config = dict(
    norm_eps=1e-06,
    rope_base=10000.0,
    attn_scale=0.132,
    parallel_block=False,
    extras=['capped logits'],
    init='uniform',
    init_std_qkv=0.0405,
    init_std_o=0.0,
    init_std_down=0.0,
    lr_mult_qkv=0.7,
    beta1=0.95,
    lr_head=0.00709,
    seq_len=512,
)
Each number is 200 + 20 x the weight over the matrix's rms, rounded and kept within 0 to 999. Layers, rows and columns count from 0.

# layer 4 attention value, 64x128, rms 0.202, rows 11-29, columns 0-127
218,181,222,209,227,192,206,194,194,178,208,191,171,221,210,195,227,183,225,223,164,199,232,198,206,226,208,153,181,193,221,199,213,208,226,211,211,187,221,173,202,174,215,199,197,167,174,191,171,197,207,191,197,182,200,211,198,206,170,212,191,171,184,200,187,202,245,203,215,193,205,192,184,180,211,193,214,228,221,197,211,208,219,220,198,176,172,220,179,228,188,148,234,194,211,221,195,193,150,205,179,217,173,188,201,200,179,184,182,196,162,203,192,179,201,201,171,174,176,221,187,191,199,176,217,213,216,206
243,209,209,185,210,179,240,167,215,175,206,221,193,194,167,228,202,214,173,191,204,191,184,189,192,206,150,196,210,233,200,169,197,222,195,184,217,181,196,190,219,208,212,200,166,179,209,216,179,176,159,208,210,188,175,186,206,204,182,201,197,204,232,211,208,212,197,223,211,183,215,212,169,204,186,203,178,198,192,229,196,179,175,188,184,191,145,222,184,195,205,201,243,209,192,201,204,195,194,191,214,232,212,209,218,213,183,216,242,210,156,180,198,155,196,178,216,178,202,189,220,169,203,206,175,165,205,210
201,182,162,197,202,235,202,148,217,191,207,169,224,177,199,220,238,186,202,168,202,206,201,156,196,185,229,203,177,248,241,190,184,205,221,193,205,161,220,190,224,193,220,191,192,193,195,228,196,211,210,189,193,204,247,224,176,227,193,200,235,219,219,222,192,213,219,171,178,191,210,157,179,190,235,235,223,224,205,243,190,222,220,206,211,208,206,188,162,229,226,185,195,172,187,208,200,215,198,188,223,207,234,212,165,170,218,221,216,170,228,168,221,162,217,181,159,207,179,230,205,182,220,193,224,189,197,201
193,179,183,216,225,194,199,198,221,206,216,204,177,222,178,213,188,226,187,196,213,212,206,200,202,204,210,178,190,230,212,197,236,214,208,205,200,180,217,207,191,175,160,195,229,204,199,215,174,187,183,218,195,192,213,179,182,216,187,209,177,198,190,222,186,213,198,201,197,183,189,203,176,217,203,221,193,208,205,227,176,193,201,145,211,236,204,182,195,208,202,189,173,154,201,203,222,252,224,170,157,183,183,194,201,203,243,222,215,229,193,181,216,218,199,213,227,185,204,242,184,183,201,207,198,204,169,253
185,156,235,205,187,206,235,212,234,221,225,221,188,220,182,204,186,217,166,194,200,204,175,217,200,180,195,192,231,212,204,200,205,218,204,200,214,181,179,213,205,216,194,180,214,216,182,184,219,185,195,181,215,215,182,216,213,220,215,197,202,202,182,216,207,237,167,216,219,222,212,187,177,219,205,197,200,204,180,204,177,215,198,198,199,207,210,159,190,224,209,217,169,198,215,214,200,234,203,145,176,219,171,195,180,180,191,181,231,168,216,217,204,215,211,197,157,221,195,174,217,197,197,216,191,227,209,192
192,203,202,185,205,210,232,215,211,177,231,196,217,245,202,188,210,208,209,214,214,158,186,223,205,215,199,185,202,185,202,199,207,191,218,196,210,227,198,184,191,161,216,171,230,193,238,218,199,197,183,214,170,212,157,214,223,231,167,196,197,220,167,215,184,210,199,193,212,201,225,195,212,187,216,189,175,186,215,182,184,233,247,196,203,197,212,199,209,192,191,203,196,211,187,211,219,157,185,251,191,219,216,159,233,199,217,169,189,201,200,192,234,168,195,193,219,218,207,206,187,181,235,195,207,207,239,192
168,233,209,221,237,189,258,188,183,193,207,190,217,211,220,194,209,201,203,205,189,185,219,213,212,231,190,214,161,193,207,176,192,239,212,185,249,191,194,195,251,184,204,207,176,214,211,192,197,194,191,222,210,193,165,212,188,165,196,243,219,216,183,202,199,207,218,217,214,192,215,190,211,169,198,210,197,215,190,207,163,209,203,189,225,178,203,221,236,186,203,225,218,192,223,181,211,205,208,201,178,202,188,203,166,162,208,214,189,166,199,206,212,210,159,208,219,210,197,219,200,200,274,199,225,196,203,218
185,184,193,178,211,209,180,189,184,203,224,206,222,157,211,211,214,218,205,218,227,185,196,181,211,189,204,180,192,198,186,206,220,172,213,177,207,190,200,201,163,251,196,170,205,235,216,207,225,198,201,180,181,201,205,185,180,214,183,196,181,192,199,171,212,200,179,220,186,206,227,215,194,227,213,192,207,175,209,193,185,217,198,172,211,212,207,264,180,182,193,248,213,238,204,188,185,208,170,204,194,167,182,199,221,216,207,184,260,207,162,203,206,212,226,194,197,203,204,218,195,192,214,231,190,220,193,203
212,202,245,207,204,182,181,214,174,178,204,192,144,189,204,205,179,169,212,202,219,189,208,200,183,182,191,216,199,202,219,193,224,211,202,186,216,212,190,200,229,163,217,168,201,175,204,212,206,225,160,226,175,210,206,184,203,212,194,184,196,225,220,193,211,197,202,169,235,197,194,216,233,221,182,192,222,187,171,162,197,193,190,201,183,201,199,175,187,202,201,214,199,193,217,198,191,193,201,229,180,188,208,216,180,190,195,187,222,173,185,186,194,203,205,178,203,211,211,218,197,210,191,189,228,206,169,183
198,185,216,208,228,217,177,210,224,224,207,192,176,205,188,173,200,253,181,223,174,246,196,225,200,218,234,217,203,209,190,203,193,210,208,231,197,225,203,204,214,204,200,208,174,184,178,178,189,197,225,197,190,211,185,226,229,207,223,162,230,203,205,171,214,189,207,177,246,191,218,192,176,227,203,183,200,197,192,234,204,192,176,189,244,216,212,238,201,186,177,164,186,204,175,195,159,212,187,218,162,219,201,212,243,199,225,192,197,188,232,206,194,170,225,217,211,198,191,210,196,202,203,162,191,198,182,191
184,154,254,189,148,188,212,189,194,207,202,176,213,207,196,199,199,210,198,157,187,185,205,203,209,184,195,172,232,215,216,225,191,160,213,196,165,202,193,216,201,182,189,188,179,210,205,204,235,207,208,230,208,219,210,182,210,219,202,193,227,181,202,209,184,184,190,189,182,227,168,189,191,231,207,186,203,214,167,209,187,218,193,200,180,205,186,201,198,216,192,211,183,206,184,193,211,197,182,225,187,196,184,216,163,207,186,201,190,215,211,197,208,193,262,181,202,178,162,222,181,177,209,153,241,205,178,197
189,210,196,193,196,191,205,207,220,205,199,213,168,188,234,159,198,192,185,210,200,181,182,194,210,204,187,188,150,206,215,215,199,222,182,185,223,187,201,196,197,202,193,192,213,215,175,199,159,213,176,208,201,191,240,194,227,200,190,224,188,218,217,220,221,152,188,195,197,233,164,202,190,199,208,171,193,220,218,198,179,240,204,180,209,160,206,212,168,190,204,191,201,223,218,167,203,204,198,204,223,223,206,172,181,202,189,193,238,178,188,221,215,210,201,206,208,177,207,247,187,200,169,198,179,203,191,189
210,215,168,174,190,198,245,145,195,191,198,212,197,200,196,207,166,178,168,153,191,210,193,197,209,198,191,202,207,164,216,177,179,212,192,187,209,222,213,210,193,210,219,165,228,186,187,233,197,186,174,197,225,194,224,215,212,221,163,226,216,190,195,222,213,191,205,184,200,185,185,214,202,180,198,227,195,191,175,200,176,224,235,193,196,183,199,204,251,209,198,211,162,171,188,191,205,174,192,219,184,213,169,220,208,192,196,203,185,178,166,200,215,191,179,210,176,220,217,226,224,212,218,187,185,191,196,226
191,215,216,226,200,207,206,194,193,175,176,143,161,187,229,185,208,158,179,218,208,206,207,182,212,204,201,193,220,179,235,202,188,246,182,201,213,195,198,208,215,204,220,224,196,211,178,204,223,215,207,189,195,149,169,231,212,204,189,191,182,226,210,171,212,219,204,206,178,214,215,197,234,222,191,217,216,171,194,165,207,211,216,175,195,192,174,211,214,201,211,186,196,197,222,224,217,198,210,193,183,194,185,165,216,200,164,241,198,200,198,173,224,211,207,186,175,214,170,230,167,210,197,167,222,169,200,218
226,165,203,224,196,202,202,185,173,205,226,170,175,230,220,187,192,182,203,208,185,156,213,219,220,211,198,202,244,193,213,182,214,215,175,203,207,188,216,187,194,216,205,172,200,200,199,191,189,183,213,237,190,217,220,166,183,176,249,203,195,207,217,204,181,217,209,177,163,179,198,189,178,188,209,205,267,234,192,198,188,208,192,194,214,226,201,187,144,249,170,181,216,191,206,227,168,227,192,201,153,195,194,166,160,223,183,214,179,218,169,224,232,212,202,202,214,181,188,167,184,196,205,179,173,170,200,210
206,192,169,192,207,221,190,219,180,222,190,199,214,199,191,163,163,273,164,200,205,182,214,206,179,171,192,197,197,209,198,227,182,191,216,182,204,185,185,199,225,195,229,202,196,218,204,181,231,157,186,187,211,222,227,213,226,179,185,200,177,173,182,229,209,198,201,189,208,191,203,196,204,212,183,233,215,195,210,187,190,153,149,221,221,194,211,172,193,207,182,226,210,203,234,179,211,237,207,199,212,187,196,198,220,209,208,216,195,187,203,200,203,214,193,178,234,200,167,151,183,219,141,198,187,218,186,197
195,213,177,216,172,161,219,204,186,205,194,211,186,201,202,193,219,217,155,227,201,180,216,195,206,209,195,212,211,206,203,206,215,171,212,221,185,189,200,217,231,222,205,196,215,194,199,198,158,216,207,192,209,210,184,190,175,235,194,195,197,205,230,194,164,183,213,202,200,218,213,182,185,216,235,214,215,202,183,225,191,225,191,193,204,198,179,200,215,220,205,221,190,239,194,198,205,189,183,183,198,221,213,212,167,200,212,177,187,183,190,177,215,228,172,183,169,199,218,193,193,195,193,194,169,184,227,226
187,218,201,215,149,195,181,181,180,158,175,191,197,211,172,217,185,206,194,215,181,163,196,186,185,191,229,200,176,166,216,175,180,199,184,217,193,205,203,221,230,198,187,221,205,191,212,191,177,193,194,190,241,214,201,205,217,223,171,185,227,217,226,244,183,180,213,181,209,208,177,177,184,214,195,216,199,215,195,184,185,215,213,212,185,199,202,183,154,185,213,190,172,210,234,198,169,186,193,197,174,165,178,189,167,189,195,234,227,194,212,168,209,198,171,222,204,210,192,205,206,183,214,208,200,209,202,168
207,202,199,222,209,171,171,205,210,204,168,201,175,212,232,204,197,214,212,206,210,168,209,215,213,166,174,197,185,200,193,231,153,211,203,189,236,173,195,172,234,161,215,175,186,200,194,210,194,185,215,186,207,183,206,188,195,197,200,202,212,204,220,204,202,225,218,225,205,200,207,221,173,209,197,160,207,198,224,187,207,203,163,219,190,181,220,201,228,205,186,220,196,210,161,195,211,146,213,225,217,234,179,228,184,197,229,231,196,189,203,208,202,186,204,220,215,206,181,179,185,149,198,204,193,185,189,183
# layer 4 attention output (transposed), 128x128, rms 0.293, rows 11-28,75-92, columns 0-127
195,196,207,185,196,231,200,203,220,225,197,181,219,195,222,233,191,239,181,187,215,216,172,203,176,189,184,188,198,186,215,222,185,191,210,229,194,199,142,178,201,194,214,192,192,196,190,180,186,228,218,185,211,225,212,228,191,203,179,192,191,193,216,215,220,238,191,191,198,195,218,194,225,178,167,194,178,190,226,217,183,156,210,174,197,172,194,221,199,196,196,203,208,216,199,199,203,192,223,185,203,197,202,170,179,186,160,184,184,208,189,211,176,177,226,214,201,220,192,175,218,210,183,206,200,216,199,210
191,163,216,192,197,189,227,217,182,211,188,206,190,185,215,222,196,202,236,221,206,184,205,196,180,215,147,197,204,161,208,149,196,232,188,217,205,191,199,205,237,230,185,203,190,223,217,182,216,217,214,198,204,225,183,215,206,205,247,220,213,187,171,202,191,192,244,198,201,203,203,192,192,187,177,233,189,196,181,204,190,204,222,188,197,167,187,188,212,207,196,190,201,181,185,191,159,230,224,183,209,193,197,220,186,218,195,191,173,191,214,196,187,175,231,198,208,219,180,206,177,207,203,203,188,199,211,176
190,200,206,195,205,179,221,215,229,216,212,203,176,186,218,180,215,153,186,194,227,232,218,192,232,219,228,196,197,187,227,237,222,201,212,192,187,189,209,190,186,191,238,208,183,219,189,144,189,199,226,196,166,214,206,216,195,197,198,208,198,181,191,195,225,188,199,187,185,216,206,163,162,207,180,143,216,186,184,199,199,185,195,191,194,179,188,199,194,215,178,217,199,224,182,218,167,222,213,159,178,202,179,204,192,186,206,222,186,183,213,201,211,243,196,244,197,215,226,178,168,183,192,181,226,206,283,192
196,210,214,233,178,199,169,198,202,228,225,186,197,170,228,160,187,196,185,191,213,209,190,223,214,209,185,215,191,202,225,182,186,215,202,169,198,200,201,214,180,192,196,188,177,199,223,201,231,202,207,230,208,201,189,203,224,253,215,223,155,188,216,185,196,205,208,174,205,217,184,186,216,191,188,153,194,237,185,204,218,166,260,237,192,184,220,212,216,163,195,186,166,231,207,222,173,163,216,181,222,198,210,228,182,198,205,195,187,213,207,252,198,194,181,195,208,206,215,182,201,204,191,201,207,187,211,211
189,230,186,193,190,188,223,195,190,179,181,173,181,188,197,203,220,204,192,185,207,204,196,228,178,226,223,170,209,230,201,208,244,208,207,178,214,244,204,220,210,191,164,174,206,165,207,201,221,143,192,208,235,179,224,162,186,213,206,214,188,193,209,164,209,197,216,243,170,196,176,189,192,229,220,192,217,204,206,168,208,184,211,227,227,180,199,220,172,148,230,204,217,206,213,221,199,182,179,195,187,212,195,251,215,174,203,198,200,218,208,221,189,193,224,220,236,192,155,207,175,204,203,222,200,185,206,179
199,192,191,145,172,222,199,163,181,184,227,184,177,206,188,237,178,218,187,205,172,201,192,205,208,217,208,204,192,246,209,169,172,197,193,207,174,207,167,231,193,234,182,209,211,231,188,194,202,197,202,234,199,212,190,202,165,184,195,213,194,202,191,209,217,192,211,211,215,198,210,190,198,228,204,167,215,220,209,187,209,192,190,224,210,185,197,199,176,194,197,215,196,216,189,169,169,217,170,212,217,200,150,203,209,218,211,193,185,189,177,231,162,235,194,226,181,220,217,223,216,215,179,219,203,197,187,222
222,207,181,174,183,192,201,192,230,222,186,192,191,211,223,230,187,217,209,200,182,161,215,182,204,212,172,177,179,200,162,213,230,181,188,181,180,204,236,192,199,225,190,231,171,173,179,206,179,225,208,219,194,218,193,206,198,215,217,202,186,162,205,231,218,186,222,226,199,200,197,174,194,211,186,167,214,197,218,198,236,194,197,177,211,172,161,221,220,202,187,195,216,181,215,217,187,182,188,221,229,206,189,164,181,216,197,190,233,187,188,203,212,225,221,223,215,185,215,243,185,209,187,227,231,202,211,196
176,200,188,205,218,197,207,203,179,188,188,214,193,190,222,189,182,183,184,213,211,209,182,185,207,190,199,219,211,200,242,215,191,187,189,198,211,214,203,214,192,244,179,207,198,203,221,208,185,214,188,218,200,191,209,198,207,207,183,227,227,233,205,216,232,233,210,181,211,186,200,259,238,186,165,210,203,194,154,205,219,230,216,219,223,212,214,195,218,189,201,226,196,216,186,221,206,188,219,196,201,211,227,231,207,214,161,194,202,196,188,160,200,203,191,236,197,201,192,234,197,202,209,194,200,180,155,205
201,199,181,208,200,217,196,190,226,209,203,228,235,168,185,188,252,196,199,207,200,191,213,188,187,193,191,204,209,185,192,201,188,195,180,201,214,175,206,199,193,204,224,184,166,202,192,226,194,190,201,202,168,214,218,149,214,235,213,203,195,175,149,224,200,212,171,222,218,190,228,171,163,197,188,188,192,191,220,181,176,216,213,192,166,192,211,197,176,176,231,197,189,221,196,211,201,220,202,190,188,188,200,214,209,204,206,182,179,229,221,202,177,200,195,203,230,174,225,227,223,234,212,188,200,201,226,210
159,181,222,190,257,167,211,178,175,213,199,216,190,212,203,184,191,162,204,183,189,186,199,202,198,186,169,162,196,188,220,206,205,213,190,231,209,186,199,162,192,214,184,212,221,202,189,211,216,213,203,208,219,183,214,183,191,182,196,191,195,188,205,162,217,214,201,184,205,231,170,181,226,167,218,202,224,232,202,189,161,206,216,213,193,177,180,196,199,174,212,182,195,250,214,174,235,173,223,202,207,172,225,198,214,210,166,184,218,192,210,204,224,203,186,195,209,199,212,177,205,186,173,221,198,189,227,220
190,225,195,198,188,221,180,227,216,205,222,182,195,172,202,180,186,196,190,191,214,186,192,201,195,209,171,185,206,176,149,213,214,204,197,182,198,192,199,236,188,209,204,224,218,202,212,231,189,178,159,205,194,189,220,185,211,182,164,211,211,178,195,168,204,187,187,220,205,206,203,207,205,156,216,188,197,210,184,205,181,235,191,167,221,185,203,219,175,204,215,202,234,202,212,212,194,208,215,196,191,185,213,181,167,185,240,231,186,176,192,183,208,194,169,220,238,221,206,135,221,185,206,204,211,180,198,189
178,173,204,204,213,204,225,210,225,228,212,204,212,211,209,203,159,179,222,146,229,202,193,198,196,200,208,193,163,210,202,200,188,155,154,218,224,219,219,205,169,226,199,216,209,193,205,198,164,216,230,213,199,216,195,229,197,211,210,207,187,193,222,221,197,145,215,218,177,208,205,200,199,190,182,204,191,207,188,205,193,164,227,184,170,228,176,193,216,192,202,212,221,215,201,238,208,192,212,192,204,224,241,198,216,209,204,191,226,203,225,193,215,188,162,180,206,213,193,190,210,241,224,210,234,156,186,186
192,198,226,189,182,194,183,248,183,180,193,216,218,222,180,226,228,213,187,192,191,166,199,209,215,196,182,192,222,233,176,177,193,207,188,170,173,189,176,215,195,195,169,198,172,179,170,204,172,195,209,179,196,177,163,178,196,207,199,188,184,168,201,199,209,195,210,199,209,185,218,209,192,161,193,183,176,181,216,204,210,157,190,225,192,204,194,221,215,222,215,211,220,195,189,212,179,186,213,183,204,161,189,196,217,205,197,222,202,178,225,217,242,217,237,247,180,166,213,187,178,215,191,204,209,232,202,171
198,174,181,153,192,222,218,188,202,191,194,201,214,188,168,193,193,208,179,185,185,153,199,226,199,212,188,249,202,196,183,179,242,223,168,163,201,186,206,208,183,177,202,179,228,191,176,194,193,223,188,193,154,177,183,193,173,202,182,231,206,186,216,188,228,195,180,218,225,230,181,193,208,168,199,204,207,212,229,177,184,198,192,196,193,182,168,208,169,175,179,169,205,188,194,239,197,180,169,179,236,201,236,220,178,188,237,218,206,203,224,214,203,222,212,183,177,178,173,210,227,198,225,226,231,225,209,235
229,225,237,193,213,230,199,169,189,183,198,173,234,234,230,186,160,217,203,204,207,217,175,193,218,196,206,185,211,214,193,204,164,264,224,200,187,193,241,221,207,206,220,200,220,197,221,198,231,162,214,203,188,207,239,224,224,205,150,148,189,192,222,213,232,220,187,224,171,220,203,239,243,201,204,195,165,184,217,210,216,177,223,164,187,213,189,208,211,215,208,226,171,207,221,228,174,221,214,228,232,233,223,216,195,187,217,225,226,186,212,203,170,214,211,177,187,168,234,187,186,210,229,205,214,176,205,233
203,220,231,204,181,198,217,201,188,199,232,174,174,214,215,227,215,194,196,206,227,202,199,224,180,215,189,195,174,204,188,225,203,198,223,218,203,221,256,205,149,234,149,206,207,187,218,210,208,190,201,191,183,201,214,186,194,242,202,202,218,209,204,171,182,192,213,192,244,238,220,174,209,220,199,201,213,171,217,228,186,188,194,177,184,180,224,186,184,224,193,219,223,197,149,192,191,228,184,178,205,169,227,220,204,247,178,189,249,195,221,234,191,166,198,183,213,182,222,230,180,207,213,180,135,214,185,227
194,180,194,203,181,163,219,201,201,183,199,191,179,235,203,191,225,181,197,155,205,185,207,197,202,179,211,167,222,202,173,182,174,209,196,181,183,211,222,181,219,193,213,154,192,177,197,226,241,209,185,204,222,212,179,188,213,209,174,215,187,190,213,237,196,199,193,194,174,183,186,151,225,194,186,203,213,177,201,217,178,199,230,190,221,231,215,197,196,187,162,193,192,228,207,172,200,199,175,201,208,222,187,234,204,193,207,207,211,212,163,203,195,217,206,245,240,217,164,236,193,198,211,176,228,217,209,195
220,216,214,198,206,229,202,227,205,206,189,208,175,188,189,204,204,166,204,199,208,194,214,174,209,192,203,199,219,212,155,189,241,160,179,184,208,223,208,225,177,196,193,228,189,190,227,205,215,198,193,206,220,212,211,203,180,196,236,193,194,200,233,183,181,187,234,210,210,175,207,200,168,183,202,202,155,211,220,223,187,182,209,206,185,219,218,182,193,238,209,186,200,174,175,210,214,195,190,190,215,206,182,202,189,197,213,187,205,194,217,206,206,160,207,222,166,209,192,209,206,221,190,215,222,212,233,196
204,182,178,221,196,183,191,172,200,172,194,199,211,180,198,190,197,204,216,231,175,186,189,169,221,202,179,237,197,205,181,186,218,199,197,183,203,203,246,229,192,219,216,217,179,214,205,216,216,194,204,226,180,190,198,187,198,175,228,177,200,249,197,172,220,155,196,215,177,219,195,199,162,214,204,182,238,187,175,187,200,199,191,192,171,221,196,184,235,195,192,179,180,191,179,205,174,200,192,224,219,196,181,210,221,231,244,221,218,192,204,214,198,237,160,196,202,201,237,200,182,228,240,203,195,209,218,200
195,237,157,208,209,233,204,181,225,202,226,172,216,217,206,162,189,194,200,181,194,220,186,203,234,209,236,212,175,205,171,246,174,183,203,213,179,238,191,201,157,165,195,213,216,189,185,196,192,181,203,199,159,200,183,215,184,220,211,199,170,226,203,170,190,224,164,187,208,213,192,167,215,200,210,202,205,230,228,200,199,215,228,195,205,206,232,186,197,198,215,203,180,227,228,209,222,178,159,217,212,176,228,171,198,182,231,209,200,200,195,215,182,185,141,208,213,192,215,225,218,217,197,181,215,191,168,217
217,178,207,191,218,182,181,184,174,193,185,198,181,203,235,212,190,233,207,240,209,201,184,219,209,226,173,184,185,202,188,199,202,242,182,204,190,188,195,241,209,182,188,202,190,178,188,237,177,201,230,202,214,192,192,187,210,200,221,224,194,195,205,193,194,193,207,200,194,180,203,241,251,209,185,251,198,225,199,179,205,219,195,165,198,176,196,193,201,190,206,167,174,196,238,202,182,190,213,225,223,176,216,184,163,215,200,183,188,195,185,237,175,173,207,166,197,172,199,184,216,211,207,216,177,205,180,199
216,191,198,167,205,210,209,205,224,173,178,183,210,198,182,205,210,202,212,210,182,190,205,188,205,176,171,202,189,169,184,201,223,193,216,211,192,225,216,194,212,194,234,202,226,188,167,215,177,203,191,161,202,166,183,215,209,194,206,153,217,217,213,208,193,205,176,233,190,183,198,217,204,205,224,237,204,185,211,165,191,249,157,181,227,182,156,210,168,221,204,221,244,215,193,203,204,201,183,207,223,227,213,207,203,186,185,180,215,188,214,185,198,217,246,171,174,198,183,188,222,174,227,191,210,212,199,210
210,205,173,203,219,193,194,207,188,208,201,187,199,202,242,225,213,173,202,214,206,208,203,173,222,182,179,194,183,176,185,206,169,195,183,218,187,189,214,213,205,212,218,211,181,200,182,215,205,235,206,203,174,219,155,201,238,199,162,175,227,191,202,215,178,188,233,197,209,241,213,161,201,176,162,237,205,187,212,185,196,181,196,188,199,243,198,216,210,213,182,160,179,181,220,190,192,226,227,233,232,163,185,163,202,203,193,222,175,205,187,175,215,204,172,176,188,184,220,229,214,206,208,177,193,180,198,216
216,214,179,225,223,175,188,219,209,238,189,193,221,160,201,194,195,190,219,179,208,211,194,190,186,187,152,214,188,161,192,187,201,202,197,222,231,178,195,197,194,193,197,220,191,177,188,209,199,192,222,160,182,190,203,210,210,192,226,196,184,182,187,194,170,208,187,198,179,201,167,231,182,190,192,230,197,184,216,239,204,190,170,216,186,226,186,184,230,190,190,181,217,171,217,215,231,209,217,180,180,192,241,198,209,190,199,239,231,203,206,176,235,202,220,196,179,212,195,178,180,161,209,204,218,240,207,183
185,192,225,212,176,218,186,203,177,187,202,216,191,189,162,177,212,182,175,224,218,238,173,216,207,185,192,207,227,199,188,188,170,169,220,194,206,214,187,204,194,146,208,185,215,222,204,196,230,186,183,185,217,180,244,203,219,179,206,172,196,221,199,174,196,199,163,183,197,166,188,234,181,209,197,239,168,168,171,204,204,205,190,239,190,225,227,197,176,205,222,202,192,217,203,175,194,210,221,197,255,221,225,188,185,222,192,198,170,228,208,201,180,210,185,193,153,203,173,179,202,208,188,183,130,195,188,178
221,217,210,200,190,199,147,202,203,195,200,214,200,213,176,183,188,219,196,174,182,179,203,220,184,221,180,177,174,198,212,201,194,198,192,200,210,179,188,182,220,140,165,212,200,166,177,184,187,189,222,204,220,215,200,229,217,197,212,178,181,168,189,202,164,156,213,221,215,214,211,178,171,194,224,186,171,216,231,201,179,210,171,220,200,199,197,201,190,202,192,154,189,208,230,168,203,186,185,201,210,204,186,163,217,178,241,203,196,213,228,236,196,182,193,153,196,198,207,160,207,213,176,203,198,202,239,192
181,186,200,208,205,192,194,208,186,219,201,175,202,228,225,204,170,201,199,190,167,227,185,185,202,201,193,187,189,205,179,216,164,196,194,208,215,216,220,182,191,198,197,233,179,209,201,174,196,201,214,189,259,173,192,219,195,163,172,239,202,218,222,201,221,188,207,204,197,198,171,221,225,215,206,199,163,211,217,202,217,198,207,205,224,238,219,199,215,206,171,196,190,168,169,183,208,185,189,177,196,211,185,219,180,204,202,196,187,190,200,173,219,206,190,201,182,229,192,159,163,195,201,202,181,201,197,182
228,203,196,226,154,199,225,208,214,167,166,176,216,246,197,246,233,202,177,184,201,215,216,180,191,214,196,215,210,206,196,192,222,173,211,150,188,209,213,225,191,180,189,195,197,181,210,184,199,198,174,198,183,210,193,212,217,213,183,209,185,194,163,216,165,179,174,199,194,192,243,242,191,214,164,200,170,154,217,200,217,176,201,202,204,220,220,193,209,248,195,213,208,168,187,216,163,239,162,178,184,191,173,220,180,217,199,194,193,214,187,211,210,212,208,202,192,211,211,196,200,218,192,192,188,216,171,188
205,201,192,187,215,181,221,181,199,180,185,196,197,198,183,225,200,207,212,212,187,200,187,215,227,202,172,212,183,214,259,172,169,200,187,215,194,186,231,171,197,215,179,202,193,193,210,192,172,222,224,200,177,203,176,214,192,230,230,222,192,200,198,238,208,203,208,173,199,197,200,168,204,202,192,233,194,177,251,169,207,190,180,225,171,196,182,193,205,182,211,178,192,173,207,219,198,195,219,183,191,205,183,185,237,242,180,195,202,195,196,182,212,200,198,201,180,214,194,245,207,197,190,220,197,204,193,208
204,224,201,203,216,187,164,177,172,180,222,199,193,204,202,208,231,227,197,223,183,198,194,201,201,210,211,200,228,192,217,158,201,212,245,202,187,175,180,194,213,192,224,214,168,201,203,205,246,193,181,202,212,216,164,175,187,195,187,191,221,179,175,200,173,273,182,200,230,198,198,214,231,221,206,211,223,193,183,213,218,233,194,228,214,170,207,206,189,228,203,173,187,176,204,201,218,208,195,196,158,190,183,202,210,201,227,220,167,209,187,188,193,207,237,220,182,199,177,192,183,189,203,164,196,230,229,211
197,195,166,226,251,218,206,199,205,220,203,173,184,166,223,191,186,170,210,203,182,208,191,182,167,213,225,213,193,177,220,216,193,189,183,213,211,208,197,176,205,201,226,192,214,201,238,172,204,210,188,230,190,207,189,213,202,177,201,247,228,233,193,185,196,224,210,206,224,238,189,212,225,196,215,188,223,203,183,182,213,224,208,207,231,209,222,205,161,165,197,197,204,227,241,212,216,218,211,197,197,218,219,161,191,204,186,194,198,216,165,174,165,205,220,174,206,219,186,227,214,195,221,200,197,183,243,226
213,193,210,225,186,201,170,185,208,201,210,219,204,231,222,175,190,220,211,182,235,234,180,178,194,196,205,157,192,200,201,216,188,189,215,235,179,198,174,209,196,211,224,214,163,209,220,199,205,211,209,205,249,228,205,171,210,197,211,183,192,200,199,216,186,185,224,188,208,165,196,170,206,247,193,192,182,217,195,223,202,208,202,206,199,215,254,163,208,232,201,220,202,214,197,176,194,200,208,210,171,197,163,186,209,200,201,175,192,170,185,218,197,208,211,217,225,179,225,191,194,202,173,202,168,174,211,173
154,170,169,189,209,192,205,182,242,208,179,215,199,198,198,227,232,208,213,185,193,198,203,197,199,219,208,195,186,192,200,209,219,143,191,218,201,215,177,177,192,196,183,207,156,188,175,174,168,237,208,177,197,170,149,176,174,210,215,221,176,208,183,202,179,167,206,193,203,206,175,158,201,231,179,195,229,183,197,166,196,228,203,215,227,166,206,181,193,181,200,200,218,185,201,193,222,187,185,171,202,172,195,176,190,225,210,183,212,220,183,208,237,212,168,206,197,222,195,196,212,197,162,191,176,203,205,169
224,189,205,197,210,187,195,195,233,174,167,216,205,201,176,177,193,188,203,206,200,177,194,153,210,195,214,199,218,214,197,180,217,201,190,221,199,190,185,178,248,166,212,196,215,212,162,196,185,202,203,210,212,201,186,188,226,169,213,205,195,199,190,222,213,209,198,206,160,197,179,234,195,170,217,206,186,226,168,200,202,222,235,192,209,202,191,228,231,195,198,184,165,198,232,191,216,164,194,219,167,227,178,212,164,184,200,207,159,205,175,165,203,208,205,229,154,232,200,212,225,185,205,215,229,183,208,188
189,196,193,206,224,217,195,192,185,203,199,220,225,178,193,200,155,207,204,224,201,190,192,196,179,212,192,210,163,213,235,198,207,174,209,187,187,188,199,218,198,209,198,218,211,220,211,178,186,203,217,215,166,165,238,208,191,212,208,209,221,199,173,172,215,238,172,208,218,209,211,239,179,205,220,215,196,242,220,171,202,176,215,233,168,131,196,204,224,214,237,199,202,173,191,230,222,204,220,200,191,196,188,161,205,177,206,190,217,185,246,165,198,155,205,159,158,189,227,192,205,220,212,214,174,191,215,197
185,200,218,202,192,188,211,147,204,211,214,212,266,237,226,183,194,185,212,179,176,200,206,243,189,200,204,158,195,206,215,206,172,225,224,205,223,143,204,190,226,218,207,189,203,236,174,184,194,207,217,197,164,174,186,215,185,216,185,208,229,219,171,178,192,179,189,199,203,224,199,228,246,232,188,212,208,211,178,163,197,197,214,183,221,179,168,188,226,144,176,230,200,201,199,173,223,207,228,230,178,208,201,200,243,198,185,175,213,217,187,204,190,223,183,165,211,201,187,215,193,200,220,205,172,200,174,157